Part of a small language model's weights: MLP 512 GeGLU, learned positions.
Each number is 128 + 32 x the weight over its row's rms, rounded and kept within 0 to 255. Layers, rows and columns count from 0. The size above them is the row's rms in percent of the matrix's.

# layer 11 attention output (transposed), 192x192, rms 0.168, rows 82-98, columns 0-95
size [106 108  90  96  98 100  98 105  99  98 106 100  93  97 101 105  97]
[[134 105 183 185 117 194 127 135 126 133 133 119 154 129 125 124 139 151  91 123 178 158 150  81 118 126 125  99 139  41 147 139  62 112 131 145 166 144 163 194 109  88  61 165 121 194 129 154 124 141 122 104 200 122  93 176 155 124 131 192 137 141  70 114  81 121  99 146 120 159 117 160 109 159 119  98 198  71 111 135 174 120 143  84 133 157 134 121  85 109 121 144 111 109 113 126]
 [ 80 188 142 146 145 132 141 100 100 121 155  84 147 162 132 116  91  64 155  94 188 163 227 141 127 134 155  91 146  87  58  83  64 123  91 173 103 124 194  78 129 134 138  86 139 139 106 160 136 153 164 200 119 147 144 172 126  67  99  88 160 118  61 114 135 196 151 138 159 155 107 155 142 109 105 104 111 102  88 126  99 155 128 154 135 121  87 120  63 130 142 144 154 102 135 129]
 [173  70 104  85 152 170 161 104  96 167  96 137 145 158 118 154 159 116 143 129 106  99 133 140  63 100 168 112 184  79 128  92 177  98 146  93 156 151 195 160 150 139 172 146 103 185  56 133 107 139  97 119 134  80 123 148  71  92 135 104 128 109 149 139 133 124 130 143 175 101 120 130 139 162 109 143 108 173 110 105 166  95 145  75 183 160 151 106 131 135 110  91  92 103 145 134]
 [ 98 206 108 147 132  72 168 124 144 125  82 163 100 122 138 106 138 194 142 112  97 117  78 121 171 202 156 129 100 157 170 130 135 148 112 157 109 138  58 179 142 139 124 175 125 137 108  99 132 131 122 167  92 103 104 142 164  96 126 158 181  76 189 167 122 129  95 113  87 164 187 135 104 167 116 110  64 111  87 140  84 150 108 157 152 122 153 141 155 139  53 162  96 107 164 106]
 [171  94 122 136  54 124 137  96 140 107 142 135 152  84  64  95 151 153 151  95 126 144 112 109 177  90 114 140 183 122 110 114 132  93 135  91 121 122 152 105  74  35 170 240 110 136 114 111 146 133 153 105 105  99  67 125 126 111 120 124 164 135 127 138 112 120 138  99 110 150 117 138 147 176 152 158 143  91 131 168 122 109 100 204 116  90 104 119 120 141 190 127 127 164 137 120]
 [167 145 143 134 150 113 157 127 114  72 138 124 109 111 154 105  75  83 146 162  89 129 103 144  82 126 107 137  53 146 161 104 142 139 119 105 125 152 168 125 117 153 180 142 131 187 101 110 100 143 122 131 125 167 102  88 127 170  85 159 121 158 153 159  78 130 206 183 202 133  93 137 155  89 137 100  57 104 109 146 163 104  98 169 158 114 101 127 133 128 156  40  93 116 121 106]
 [104 145 119 187 180 137 137 146 159 190 126 211 112  98 141 115 104 139 121 134  96 132 141  99 134 142 164  88 181 168 127 145  96 158 103 148 114 102 180 130 142  87  88 128 197 118  76 164  54 101 127 163  82 122 203 140 162 101 143 103 144  88 155  95  96 165 114 110  88  96 169 112 141 141 112 141 148  82 221 115 131  72 130 158 104  85  92 115  98 143 128 156 146 132 129  34]
 [115 114  68 121 156 148 191 133  74 153 169 146 131 110 135 117 106 148 157 183 145 134 114 150 154 108 150 120 145 103 135  94 104 102 115 122 139 141 104  92 142 162  90 140 111 114 156 139 115 131 128 111 119 163 101 162 116 162 126 136 109  42 110 187 117 153 142 137  96 142 161 135 111 150  86 131 181 134 150  93 139 119 100  91 157 131 130  85  62 138 135 106 151  84  77 170]
 [160 116 132 173 139 217 114  97  99 135 182 109  91 177 152  88 137  97 148 106 140 132  84 100 158 103 104 134 159 126 117 100 142  78 117 118 126 121 150 105 179 133 194 137 115  92  96  99 156 123 142 165 153 116  78 168 108 110 102 104 117 110 128 133  43 130 133 105 145 109 144 102 112 145 116 149 177 104 156 150 190 177 117 142 106  68 140 124 164 124 103 126 114  95 187 128]
 [171  96 124  84 115  97  98 151 184 201 152 117 159  56 185  76 112 118 133 179  90  84 127 121 109 118 127 168 156 162 119 126  65  99  83 183 104  87 127 135 134  85 110 110  87 106 122  88 100 144 145 173  95 134 136 150 121 149 133  78 204 119 167 161  85 171 162 143 150 148 130 129 184  99  96 168 179 150 134 120 155  96 120 178  64 113 150 115 142 170 138 101 127 137 119 206]
 [130 113 128 153 114 112 123 139 187 130 122  93 114 152 152 164  77 163  97 157 105 139 122 125 123 177 129  79 108 102 113 119 116  83 136  97 105 171 151  90  93 115  97  71 133 205 177 162 131 151 150 167 140 157 127 112 101 192 100 112 146 141 179 147  82 151 116 160 165 160  55 128 151  91 153  73 133 113 164 122  90 134 169  62  94 107 147 141 130 124  80 150 179 121 161 101]
 [114 152 105  84 132 157 129 130 127 110 111 115 158 139 117 133  71 136 145 115 112 117 109 115  91 143 121 138  92 139  94 143 138 132  96 119 198 106 132 129 180 153  93 138 125  54 134  98 150  94 184 128 163 117 146 149 151 107 121 101 150  80 170 122 139 148 125 115 193  79 138 152 235 109 144 195 134  99  87 150  94 189 160 168 112 145  84 138 200  44 107 131  58 122 138  87]
 [103 117  72  45 144 133  99 143 148 127  98 149  93  82  90  89 152 102 128 149 167 118 183 116 165 170  83 159 135 161 144 140 136 123 144  97  95 104  88 146 140 142 133  99 105  98  86 130  47 164 162 108  85 128 143 135  90 143 128 144 194  83 154 141 132  65 161 113 105 136  79  49 131  98 134 204 133  96 108 108 151  96 129 148 138 180 177 156 166 134 149 136  99 157 184 119]
 [165 168 103 104  96 151 153 134 184 112 154 175 141 106 137 140 116 131 122 117 130 158 118  79 182 177 132 169 149  91 138 104  95  69 145 107 128  63  64  45 112  86  76  79 139 196  81 119 142 108 143 127 124 104 147 129 121 149 125  83  65 147  86  93  70 130 156 148 101 141 115 139 103 117 146  91 168 108 133 171 154  50 127 127 118 132 117 131  95  84 136  88 114 111  88 183]
 [134 138 137 103 144 150 112 144 134 143  83 108 130 100 103 133 168 111 110  86 165  91  44 103 131 125 140 160 113 108 144 120 110  92 158 133 124 153 169  71  47 123 114 124  88  98 112  98 141 125 124 128 138 144 128 144 123  55  77 158 143  89 138  89  93 158  88 145 133 177 142 103 179  92 142 102  96 158  80 178 127 106  95 102 147  33  91 153 124  88  94 195 133 147 112 122]
 [171 121 124 145 129 146 140 178 104 143  47 177 146 110 193 126 153 113 137 162 160 108 142 117 130 128 121 143  72 130 132 143 101 137 118  65 149 106 112 108 158  85 146 125 143  89 123 135 117 107 155  73 129 142 142  93  95 141 140 139  87 112 155 151 129 150  99 123 128  18  82 116 125 129  92 146 109 115  84 132 131  90 122 117 159 121 171  86 160 112 170 144 155  73 148 104]
 [140 136  57 155 118 157 130 117 120 138  90 120 147 135 131 158 145 105  66 122 101 107 161 131 134 172 107 123 138 103 143  80 132  98 159 184 108 107 184 153 132 140 128 106 163 126 117 112 106 127 203 111 156  74 162  87 143 159 142 108  93 123 167 139 149 206 166 199 124 131 152 168 153 116 141  94 131 202 100 157 141 100 148  75 145  74  89 137 145 145 112 108 141  51 119  79]]
# layer 11 attention value, 192x192, rms 0.038, rows 83-98, columns 0-95
size [ 99  94  90  94  96  95  92  91  94  97  93  91  94  94  99  88]
[[190 125  64 129 117  91 110 140 120 145 185  93 115  99 134 147 110 202 119  91 136 116  86 130 137 114 106 163 163 146 174 152 209 138  79 107 128  98 162 166 127 133  72 129  97 107 100 125 144 148  61  68 131 146  96 123 114 162 129 153 126 108  93 116  95 110 163 128  39 153 149 174 134 124 141  79 121 146 142 193 135 147  90 110 161 130 157 178 149  82  81  95 125  88 187 102]
 [ 72 142 113  66  85  78 145 137 158 132 138 114 167 101  70 127  74 138 114 166 182 118 112 117 129  88 114 109 139 183 185 162 119 143 170 155 144 129 170  75  74  95 137 131 115 100 117  85 142 138 180 102 193 155 132 144 179 154 136 114 114 103 129 141 159 142 172 181 170 115  91  67 159 107 117 122 125 113 109 167 119  66 154  85 132 118 169 106 117 178 104 169 143 103 157  80]
 [ 85 165 101 136 132 146 134 149 122 129 111 125 151 123 155 195  94  85 125 122 154 176 109 123 100 119  86 165 175 138 136 134 171  57 160 163 188 105 168 149 149 191 167 148  96 213 129 123  66 115 123 144 113 172 140 138 128 131 100 108 111 143 104 118  83 122 157 176 112  73  76 108 102 135 152  99 149 133 157 109 167 102  79 144  98 129 147  61  76 203 133 131 152 123 123 107]
 [163 102  85 117 190 104 164 119 108 107 108 134 156 183 216 124  94 114 136 136 126 125 107  69 124 141 116 115 125 133 109  74 206 171  98 140 127 178 110  98 183 101 115  94 169 117  90 171  88 177  77 109 150 218 183 149 159 135 155 140  94 105 163 143 122 140 122 136 113  97 126 145  67 111 124 141 209  61 121 131 114 105 156 149 147  99 145 133 164 134 111  80 120 144 122 129]
 [124 156  66  94  89 180  79 119  86  91  76 134 110 105 124 158 203 124 116  90 102 104 115 122 114 147 108 175 172  81 137 112 123 104 115 114  86 126 162 185 172 105  97 148 192 150 128 133 135 148  67 162  53 121 167  53 162 108 161 127 136 111 137 138  87  88 135 149 112 100 134 117 177  61  76 116 133 170 136 195 139 129 140 130  85 141 156 110 162 168 167 115 120 113 148 115]
 [170 134 122 144 115  62 186 134 188 134 107  98 181 127 137 124 134 143  84 119 116 149  87 193 185  59 141 190  89 130  49  60 170 110 124 107 203 133 114  75 150  92 168  95 158 136 102 164 117 121  51 115 164 117 122 152 167 145 131 107 126 121  77  99  90 136 135 126 115 202 129 111 176 114 100 141 166 125 103 165 152 124  89 142 120 152 137 101 152 137  94 137 110 146 121 177]
 [142 127 123 113 111 128 137 163  95 108 103 119 133 152 151 100 175  41 118  77 135 134  77 120 160 158  63 149 101  93 116 157  94 139 114 113  99 114 168 132 177 128 129 135 132 113  97 166  96 150 163 146 118 150 124 145  66 104 172  87 119 184 188  62 158 111 121 106 155 103 130 136 160 118 149  81  70  95  85 210  95 163  75 191 106 123 107 151 168 115 100 134  92 144 136 152]
 [ 99 144 120 132 111  78 138 119 107 164 150  86 154 130  86 182 126 173  88 154 162 153 130 164 108 136  80  97 135 120 141  89 111 149 138 130 107 114  72 125 113 111 107 169 103 106 107  90 146 153 154 142 113 199 178 108  94 116 164 180 136  68 162 117 136 159  69 148 151 135 147 160 111 146  96 116 106 113  96 142 141 124 144 184 119 150 130  72 206 180  59  51 134 195  97 176]
 [110 134 117 159 110 125 164 139 137 167  65 126 122 208 143 109 138 147 190  89 110 183  74 138 115 150  96 121 106 101 144  67 116 162 154 133 137 158 161 182  71 121 175 154 136  97 111 116 133  94 133 147  91 135 195 121 114 175 130 155 145 161 117  96 177  77 122 124 102 154 140 138 119 179 101 113 166  53 143 123 164 133 143  99 123 175 168 139 100 111 100 120  96 110 119 121]
 [115 134 132  86 152  85 100 163 132  90  91 170  48 130 105  89 155  99 192 106 110  79 129 106  54  83 135 159 179 105 114 136 112 179  88 143 143  87 148 138 143 153  79 181  75  71 130  83 104  98 160 107 143 127 139 131 123 117 163  94  86 165 134 117  92 179 153 122 191 112  85 124 112 118  87 124 123 108 112  97 164 143  90 144 164 173 113 130 181 149 168 182 123 166 118 117]
 [137 120 146  74 143 160 116 127 120 140 125 118 115 139 141 135 127 169  70 131  79 127  92  93  89 105 138 111 180 121 160  97 120 109 137 102 134 174 155 111 145 114 120 121 165 162 125 143 126 158 130  98 143 139 131 126  32 116 141 128 135 115 104 112  80 145  96 124 108 197 109 147  42 129 104 159  76 122 143 110 146  83 150 155 149 100 179 135 111 168 157  91 188  86 174 115]
 [ 99 147 152 112 116 109 191 126  79 138 102 117 184 172 168 159 137  74 121 196 130 136 146  70 149 120 111 119 114 112 119 193 151 115 149 118 149 139 115 151 115 146 193 147 136 101 139 115 132  90 126  93 128 132  80 158 152  87 155 125  86 107 135  86 124 148 164 161 178 172 194 158 103 135 126 104 147 120 160 158 160 157 167 149  69  68 135 185 106 159 192  69 187  79 142 123]
 [105 118 104 144 139 103  88 112 135 136 136 144 137 169 123 120 131 139 144 160 129  78 197  90 222 119  59 113 140 146 128 108 171 158  75 175 160 152 171 159 130 125 185 145 189 154 123 127 168 148  83 134 150 103 133 164 146 103 118 126 154  92 126  91  86 143 134 144 178  67 146 156 149 117 187 134 124 157  81 109  78 179 114 155 148 186 120 110  92 145 140  99 131 111 176 142]
 [166 153 148 129 122 132 148 114 164 128 164  96 130 143 172 177  67 103 120 141 140 102 140 161 137 135 112 130 188 165 137 102 146  90 102 102  78  94 137 196 162 141 174 162 145 122 143 154  88 116 181 117 171 121 113  80 152 100 113 117  87 161 166 171 149 129 117  93 140 135 111 149 109 129 130  92 119 181 191 117 130 148 197  69 117 190  86 120 146 143 130 130 116  91 106 187]
 [ 90 111  86 106 147 117 162  63 117 115 127 127 128 124  68 159 120  96 108 125 150 174 137 121 106 130 131 151 122 177 124 124 148 114  91 144 166 123  80 161 165 166 136 123  79 127  95 130  88 173 156 134 188 175 132 114 103 111 123 133 152 144 103 139 179 100 163 165  95 176 189 162 100 143 147 188 161  86 169 136  78 128  82  80 141 143  96 163  84 156 104 115  99 132 155 125]
 [ 81  93 108 125  93 109 120 126 121 104 114 140 156 112 115  91 105 120 101 120 104 161  99 114 153 119  92  62 226 103 144 156 130 136 132  52 123 158 115 152  98 110 143 157 171 137 134 123 172 146  78 137  67 124 156 109 217 120  66 111 172 139 150 155 125  61 126  96 109 147 150 101 130 167 172 100 144 136 105 140  71 114  96 187 166 169 132 131  95 151 149 126 149 185 120 178]]